Part of a small language model's weights.
Size: 14 layers, width 64, 2 heads of 32, MLP 128 SwiGLU, vocabulary 8192, 1.62M parameters.
Each number is 128 + 32 x the weight over the matrix's rms, rounded and kept within 0 to 255. Layers, rows and columns count from 0. Numbers have three digits each.

# layer 5 MLP down, 64x128, rms 0.128, rows 0-63, columns 0-127
090150075104138107130158127171165152082097098144091126138167144103139067144114123130080152194103138142117186098143139119153129154123117107142078122120112096118117160140149148124061090145145201163111148162140111091107177146083111108110074116152128120087099121105109138132058142121203125070126164126138179148052163114169082091109135132109122099142124123061121085232183178128154127138070
123097177166105122080117073151140158137075133108134165144076137085104173115146128107119119086093107220133119149106108139137101128099081137197149135122114141114128138132198126130139150135124176123093161202123158145057187099131094132105104114138135119093109157141098155107081162115095176112140142149121134107156150170103092148121131116115146130122118113143135119159171088155118148149172
113145182154103146054133178120113197171127152182151172139108134152155152144138166147112134148152109122105050115124132151139088102121105157127138124157148123088096155068178080161155112099104179107155170182074098111155139104120090149170160081099140115142135102065151079141108090058113129168137097098141192107170151152123092187111099162130143095163210052140151116109116192147167189100196
173074106110143135125107125109119085152098066114095121045170099076141145135125127142135099135129124131147114145170107144121120108164119120120089156149179183148136073121125176135075192131139138137101140130138184101185208105114106168134203143053049110145169118149155140152102165088172150195124072141142093147226094140136123224177084117159171113123113166167137139096115056133112122143170
098102089154104088136091160161166136116105136067177209070113165175071148165122130060054189115159110151122088128155126129102105139109105058102101145107150129100146142116106116122065085163168222088148145164154185138154153067132174117132151146161183096149079105133112075113155148091118138090221183108115138127136110195160065159151139117194104123118107111091127088095160182176200133156150
128147150073155125077125123148109109146118146110171155115123107149094182148147150111143161140123106103126116164118181142080196098122100149150119127159108172057103178143145147147111116125085157135174137137124117156093141083133107134099139142157137116145147086161077138118111170154181121139083150109188152111131063143136212157131160107125120085145152079176081138169119131089132106152169
140115108127080133074138137121146150137149106094123145180081125155114081127154161086123096130071138064094120078132086145159119114107141101132120121093107110152184093099124108131103108171162095130127194125127144143151103143212113138117115159101123104113060093169157148129102041149113129139089115122132072138149138123163115105116185169081117129091158131093119125080097147111078074132127
195116120128170125113095142143133104191129184121116143122143083137140038146129194118122143127105158114088154143143111099161187137079108113110061126139110135113094084098130180138150101120165093117109143164141149113134114111087135120096108164066125120098085098146143127151071088074160172061127085127156176120141110139161146111117122148157119141082126182091169157076165109089160101154102
128135117100075148148139117085097152138136142108123153148124128132089178105128162086173170094085105123107158141119077127150122119126116142130113058155134115142132065114107167107086138080110120152140187143139126141130195089170118152121119124144127108124102108119116131145156147098116153133108130138153169071130114138144134205122142121123088114115098162149186153145110080128092087153126
159131072154106119118101126154100127092165141125092076144171134118154094151148100107130099078080130127124126118123121115121118085139135193126179132098120138119135106143155212140150189142122131152102119149166157066111106116056146125121100117136107151127124179182138139145146154126132169123113101104162143166097095104112092111152107125113125132124091134152148125158107119104128128163100
150141062110166162144069125104180139093102176165141098137122144133134207139100103152126080166117118087086065162117130148098182140128078179110134136114094174115105116142135163131159152092164189110128162179133000159161126135126146078113171093108142141089115125175144107128082155157141161122120194112175143113128114107126128170104036161088135090149161146120109147141108135117113135130105
085088115159143103176125127087134137177098157111166130106182118227162108114129125128123142096112116085132106104117102094123105144134171084163104107126107079117087127093131111138172164134137125142124099128134137207088126147128127096153136162079139122163098147084152165118159103168134117149147141102133109119159109119116132093099128173124156103134166144097099071165155144110159096147126
111122085113080125154151169166140164140116122076156199140224129131115093104138113125128169181178130094203151158104147109169126097190141091096083089139129077199116109152091169088112142143121103082117091141104107084144109052097105133085157090114115148110111131192060133114030088101130142068111133146131164113155167136121115187080125164172040150134106068151139142072137210107163174165164
128116090173199125065157183098143132097138088129146153138130106054060164130153141136182155113142117079122153092155145138115145132136136166124128123140117175160122118113164189141121178126177120091138163068119180210217140100154109116168113143080160137173096132051146087153173160163103123126211096162153155114150098135149114159122143069125144131144138142152100131078135080134069097107129
109149158110193178199170162197115116097152176144042137089139168156157185094109164136152122172178108130169130184117156134134142086064102134081094130113176152116079150107121091114091180148141083182162125105117118098109130151044132123137190063101107126194120094140115129163129112121096141105082149160195105171114094120132076189123154095161134186124144106098041078228113166106089135141085
093147165156169129137117104110089092143159082142138142130099094120120131159143115154118128134119190195183161118159110122134138126151198162149068140179149158097140158080111108121112064186139121085159145096128123154120094149141168133175097097124112150151149164145155211095077074171182196165163150158111116164056135079106152085176158180163139104127198108108106072106159098145126122131139
108153142150134162153133073133131143183136193133098207083158206167085101118155161124071109142119121144110126078108111107095076147107172063157140145129152100176154208117123146149069154126112156140094139143130117059149160151081170149158080141095075129135135116106142067193076131096100072139157110096160130108127184118138155148071131169117141148123185113121069156074138088106185129176139
082116086164195159113108104094156137130163131124125151141124116121128154122113126124106175149099142088151140133149132149150177108148176095139137135098133109176185042106142117080133183158141159138175205097086163110147142070136147163128164177142158107108174125113119138091050013100152125111119093089113113130166131110139072120121082132151136143139159128114090141166077186175140102124089
132103122163077123174093122125136128115099162145126096109167185092121146130128162127111108180121104068144182048149158114166148100130078141152107168216083076135092136144117140106150116178129125102076056090133088096111142103052120226115223105139114138050172148171094119062103115074130173066111102082122148117154166104029134130132049138162136145137119056127120120117133150183173185151186
117143159165128118092122170150153107066111152126165129120161106099076127118118112114121064124137127192206130123140143120124134165135107112181120158078154119144100078133115098109125111095129126138151119119158136149103087158191114136134148164127123126093157110175099133101109127149098122161112148072198093170101138140085127148107066101105138138147157097140181105173117117135073121080134
075142146082085122162155109106105140131123126140074136142127096143120098137141139103093090145130103186119103109135113159096096119128081141125104134128130140121176065161119100137154130093112138116126147117109168138104106145107117081115140131114158122137123142215123152144102162109178164090181135147102165157164098052140082162149125097086133138129125128158185117178182146095072148147117
125079094183129108107121164090158121120138116128161121075082089156149162095105107137154132108104149157156108152160090098150138163193121125162106127151155171087145114102120101103131136145126120139159117178103099129166125101114145071109096124166118145091131147119133165107163153114227117161148157126158128120100150131160186130132175168114114073179161124088177082146143081096182132140136
113153149136150124153133167133090148098102134035099173188090155099119127156174152129114134027140201123132144175085196160143105068114126111130131138151147161144144094148164101151139138170103108182164157155098117157089107151139164152124093109123139144122153133089158168113172098097135168098106130153049080043158115117155160152148174123121102120139147099128144143119056163058151147139083
076088107149096115075084177106114175139057087067118123127127199122098084130133172141148069112165097133179089125176131147131184114108119132132122123135156093159127055110097121145158122128146109138113130111162105062116117202123111148103215152125153122071158150125141081067105153174130131152129123105092135091161126087162099145121109104113156152134102156099081107156085137098074103135110
102162106108125170103117182172160107137110166117132124122161117137164105130128120105096117159124113098172081138136143108146135113112108126090113116074186133102164142093086141111129201127125120122123149117121073131102126081137134121095117179183098108119188122169129111110175178145154100143104126099133044094113097078142108087079127126137125103105154123080118129177124099089144117110102
142050149105109136111170165117135108098108100090115148131088116111055140108114133103100150172120141079080117184140111126136063091178157126144062121118122152118153139162056098144087150168139116147103138084149128157148187117162154081102068100112116136136079123120139144123087143106189114105162099145104139130154125143139140131107179156150139104148085132119133190104209149049081092134162
080083115156122158117077140102145101166144123136130151047191087152116093137094119158135161136115099127137136177111157139087145149115160105147135143124116108205093075142107147102095122129093195117087134089157175056105168103175122185133130161123219140133150123099137093170145083109121117170133071093102087135175147111144163092184161180150133158123118168134099182160146120130102163107117
086128121198099077136136110131142121141143106119100180117130168116153131143134121138161209134111161145163102173109089072120135133138078130100092164147113119076126146155137167102068115129091088124087088135137170075151122167053113099156142086146103166137142131100118151146135153116101109117116132187130169118133129181163106099120161078093106141131130148092118148088117025147115172110144
104093147124113124114104168126155176109170163106139183130149112108122129118155136116155195140094117088137085150113116121160138106070062174209074115171161133124138072107122152064101096107171111098117123102109110112132132119087112090118166137148159127116136113072096126151116130140133160121121151176132076088138156129118141112127145166106087146093127148145076117089110094166140151120129
122212164093130104178057074255176171152074107069116116161071223090183090144145106119033148112146097192255118093110128103142175100079126147089146149207083135168130124169134145117104163060130095184163133163148171056053110082083099255120099162162186131088117161090061139149138141104157104128038131118140135076050155143101101114155116026109140097154131064101137106093000127182178168186133
120144119089138105167165163145158133173134124145183119034134136132066134138099077134092091127151134150117113106163132165118156126145124123138119139118140192092172094147125179076139133156131121149214122184113167118134172100142195168138135125106114170124120134141144135112129198103086152075168101106111119121124157052122109144152170142086090134101088107120060114104117135131195123131161
181123101096117110139101119131144163140125147203130138149107134093158064128152131119112088142120140131131128084133128129144139093129082110118080148112122149097172122121169118139101097154130139071164143153091137152087140103102101120153142120174163127154146103164117197096089139063142077126095108155110169101118158157153152153110161084178083114133126104126097159161070182168131146129058
111157171136069153136131136161156157147098112166147185188185134083144144125146113102110116165107054131137113151115162159136177110165102070103147112165100076153117165100141147152186143148147129059110102157106141096154139125067085134078173160159105093156167109133136128132126139161200136174173124098151163168140148110123138151084084136138132119145114083111033170185138137137135150118152
114044126192092108101155171085104079094140114119118071122099185107072151123110088151160075134134161129127134066144110120115141133125116083143177109128147129091150124127113116124127155174146099130145076097128160099140177107157145107111143152133107114137165104112136176100141151118156135142150147121098160125149128033141074136171109088084154165144200097064120142190099171151187107106078
154104133112123110142123163147127074074108109097186113119138142168123155150156142150105151116133095157106135087168161133094156130093159103123132149162062184112129154181135190131143067104140153104091131179134096116104145127081123105072144093107137135149140120170121138122118143112166130118146118132063175138101078206145113123113162093125122080150128088108185080118080116126109138089145
190113138106174124169108109130121150143170163109106096158123126087113106139131106159136097127122157109110100143098147121127101107145129170141145105137086123143138149137111101136173155091070089151099117170128133167106103167138159067138113117107120087138193126128129192153161128122070149146150184154117118144100105109130135092136123167135168148143145132115170137169144112118113112120085
144138107131145110158197116133109126158162117097177116117150126157108130146155127131131152150168120051077112116113074114138135124140110150123107125138079133135123045153050119119152180112163092184171136145137112131147137150160145102138117118144144130157111111121110119124078093136129172104160144155118104143115111137123119199090129097130108168117119118088150099111166124091154149133086
105085173067054115138124112109115198170116150154114103146146132148105094143132137166124142130164104111127142112115121111142140076127084141121101151114137105105162101073112064108186165148137114141171090086152192115134079091094095147131134133129142184077116089141041096086064128140120088114127062144117111099089175083097123146122099119092139091117129086132097097080149143115153137149164
137155129096152094134116142154094137129144136153122107109151102107117090127115094158201101134153133122227222093115124177141102129172108085115130128169112165099095071174093155132129136081081102150143137114112163095105142105102119138137147080126122144138157096161145162125001126103074105097126125147162140111092115105143155148118129162163143112119123105157175141201148169137176065129148
132064179123094094145128152076117126137116145154091088124146142130127118119162143149107110157157093135153166158067087095134109104120075147136120130089149119106084086141109172118142139117095134133130109132182133113089097057102113144091161088179149142163147126096094162123143165144148142095130086183151119114149156134144143077134161107180148155101111091100081064102078124123164163087155
131135100127189114125120147097143145141096176069103138152107143159098163106140147157086123116115101125078137116139121112103118168119126164140114087105131156151109170088144137114073069155105112101156123136168144157118135077124145143149107114082139125134092131103134105133104185133109100142113167132124155123183103143154082144093139169108134115095116120129173150114139106039141074117151
098106117085108127156114108133105133164169126098157139112140148110136179114106109115096151118108079145126076127132138155108129132148229106146129077139194116101102164078050123129134141117194152212136153045152154128133135132175109180125094108186178152111110149178118116128141120184180117149182168075082080115170167134083074158112057135152166155126132153146095099166140163170077141102231
136118106142143115186104143173097132153121146132137147120116078136134192133122124109126158151122144093129138080132130111116132145132141123160160131135116158102167129143096141154161112125136149125151167120145102185156087132118134152144107112102082156144130163148118100111101133081129140091156117164077139151112135095131110066135148152148161116102154122061198126116142145109138081133114
122066114128084125114123126083126170126138064118132103170178090087129131136159095146145108126153083125130155100132152117144120110125094091119096143087131120155137136137130128150177206123109119168115114069134125110179112102107151170118141187150161134153092092141134134066141116163127104178159120083135082145183146110123134049120085120171107134112111078197075141134153105186132177100133
063172134129129112148119103138127163214066194157122087103119129140166136125177134148098091148140184157143084106109184138144111100113105135150147138166153143137179209132141137116145103079171117107154154113097158100095104125104071151138105129149207143099158069226103208152127157094108118117187143138170079078125164121093124074088136136140147075147101112101105139128125156172167105076108
157111140151185138121125136130158132125129130165100117122110128140160114157117115152102092189161122078140104148180155109197098073096109168113144163152124130109150075105079091128148160158137119189150124131099220132117143087117109090091129132096153095111127122118148130100143159103150148108096113094133141131163106156129080106165106161129143127164090113148101117155145114157130092099089
137108092121155163080117192138095127181136095094146063099156113163186141120121163128123109165097097128084097125145115114091136166137162132122067171142128148092106184112164119101122103108107117157111154147118125130144145109073131070127098073124094161116134086058128150120072190139175152153140122082123150149160092156168141164149118155101129098120113104134143058134122127117151100142127
194140182005105076124050118158079223097127073113152088157125199168111142107140138138115135194080026150182237212118253070049211127098084097204116079180074054215096107146089152010080217082029125066139069187027137092129079093095018129130111148186211057000120024103028052164000172087110002082049135057189163012104164132021159081008046038081000049127107142164093073107088054172191095154157
093112118094134114121131127130150163141188126082114158145133145110112116132144139130164154087151101178186102099118109129148136105123130095075199140158134135133145099102143128145108113144145120133149148057115096135132086130099124148193131085170157143125141153098111132139118106106160154122196085133100110083133127122160151112110090116061167154160161124125072103106124134172116142088093
139110130142059118151185114121114076090102142082176147147140079140102092137128148138097117110100150157129188153131095122154096138177179131182125142100086154147082092074114134124158128093094115182101084094120191144118169142129117120142127215110087150144073118114142151113130121119113148222186120101131119120141085116114134141148146113096093125117169128149096115095146158147100102093101
127141170096078097136154125139143103130121217109138190122129121171150045109114177123102140106138100124148132061107128132144118116093135126142096127129168093123067071093155067159089134108130144140106070134135140118077128125147132136144131141084089095137140127060151112085147085125163096132079100095161101134142154144142112158116146182150103123130118110126079101076086185099144145176167
134104186184159138091183104115119124094159120170166097175115151153158148130110131132175178124109164091108133141148089133112071133140159110115117095132113099112166156112112088154108094113143079208121137106087133167170131110151126128137135104108092117079143154097113178090155173154181196146117103125105141129069154138119087177147117134088087195121184126091098070161126078156138126141137
161167140155138102084091083152118112063146063110124109122170126121148124129142108162127124074148121111055146180156129167089093134129139138145168153113151082154044139109054184156128138130168137123174212120120093129123160218131143154158133114138102157133109185135100103142126150124196095121136151151078117142121153107159102128093111111177166161133149140136146115124141093086124076140114
170100092126147121143126147144134146127125172092164106167133103103154095149127109083115168193168131143142137162163129112138136113147210159088134179133100120136075000116130131116140086146112143152148163132085114108079129154103165159151156181104127133153217118095139090106114074123102137166115164067067125110106141125134174111088090129146137181091167196114136104089159141098166065128210
114147152135098140143125112146125176119120104144108086157189149070172095131132136154185134126167087130169132144113106145170118094097114098114191080171091115175132176151081172114112168119143100106104107068136122108101070133087110120122150136099169113104186139101121078110131201204056105109079104095146139145092147140064111104118054048138133111100171140160118102145119115166168126146154
119110146130125121155151150088092108196115156158128063107038098138131133151123128124147131127089174170133136070106112145159134112124115100111165114152105091081154154138120129137160161125119149166107115147123146145126176082144125096103106130146109133161128146044147140115139201156137086118179076120152091159098098129185171127073206110090100103128103127178123154109145107114154167101135
150081101111091122107139127139133154089104081108190096128158131099114164146141134153121096136190126118195136136133135139098136122136067118130090145110103090122082153145066129101180162169152031119147086113100120128072104126131163125129162144094125130110153111115149109131096098223112119158148111146172092120153110095111165090090102112100100143126141106141066116136109164152137099147139
169115133144161116126102119101140097154111152139142136143130099130142184132147131137164135152118143131159153165118127145163153130112179119171097179120071123136133124113153144149148121127161143079172162063156143133116099156168150154109153114141183128154151088133139094117152163139169100131091177102141119124124119101146161110127084121139128121128130140127101119100130116170113104113138
141139234077081149109055132098135173180087122122112106152159169215163144158173140115162171201159081136173112176063122123119131110055135117141135105183115070188083182201039151060160199049108115152143061109048109121079142133116089158144118132233183088040209022178007173134048114189072098097125130033171206008106147157024119099040067161107069084136059184139125108088112138179128137134138
167065105125099137118111123133115104159130094126151128078145173149164115127121141139125124114127149136068164140157147156169210086120081066132124126132094170106165108096125061156105018089133133133094115127128202153108103206065117133091170134127144129111137145068104163150111085097072086129106096137104194122178114166100102135114124132093087110152097126108072132115117176138109140153123
165099120084142118091160165103147051065163157153116080116090133073133087115102122130150104089125125097101130119162105137160077165126162121146108130109162175073151140216176151174083119093135130125132162154171155158105170150120131091118101073159095198160156127081139127091119112119156194125161142116087176183064059068163095122112170152111169130095136149123123095054148103148134150153090
141161104152105103161150163097154114061123117111152189152110093094128176108138182102126118128100147094135095118180070138208110159145177106112106103154118185121124148148153117154100091154214180106121148156122198123188177132180101106118109164111121123165097139107150077101102103052163143120105135104109065155154113152164084174106151123171135181113107162117134142121144105131118093136163
118150097109105110086131119124154166142163146133100073125073047062105144157175152113055100171176139091094117133157160076173145165100100144039082113080125127141134144131135083126080113133167085092159092144126142086170099142175193104100094163090165134105068182107134094181053153135095156157107148066138107174122119119115084100156149134149213077113098140117167130066120177106114091148123
129123070144088131137136084108105114156103155120131136155092101144132210120127122149135139116125140090096097074155119103149127135172125153100126117072117111104102175110146135142086173116161122146126121147142131158132136090066124144159144130120114122144129127138132153069102097161100176142145158138122159127155134128148179113138164121164135118137157114164110116125150100092126139141142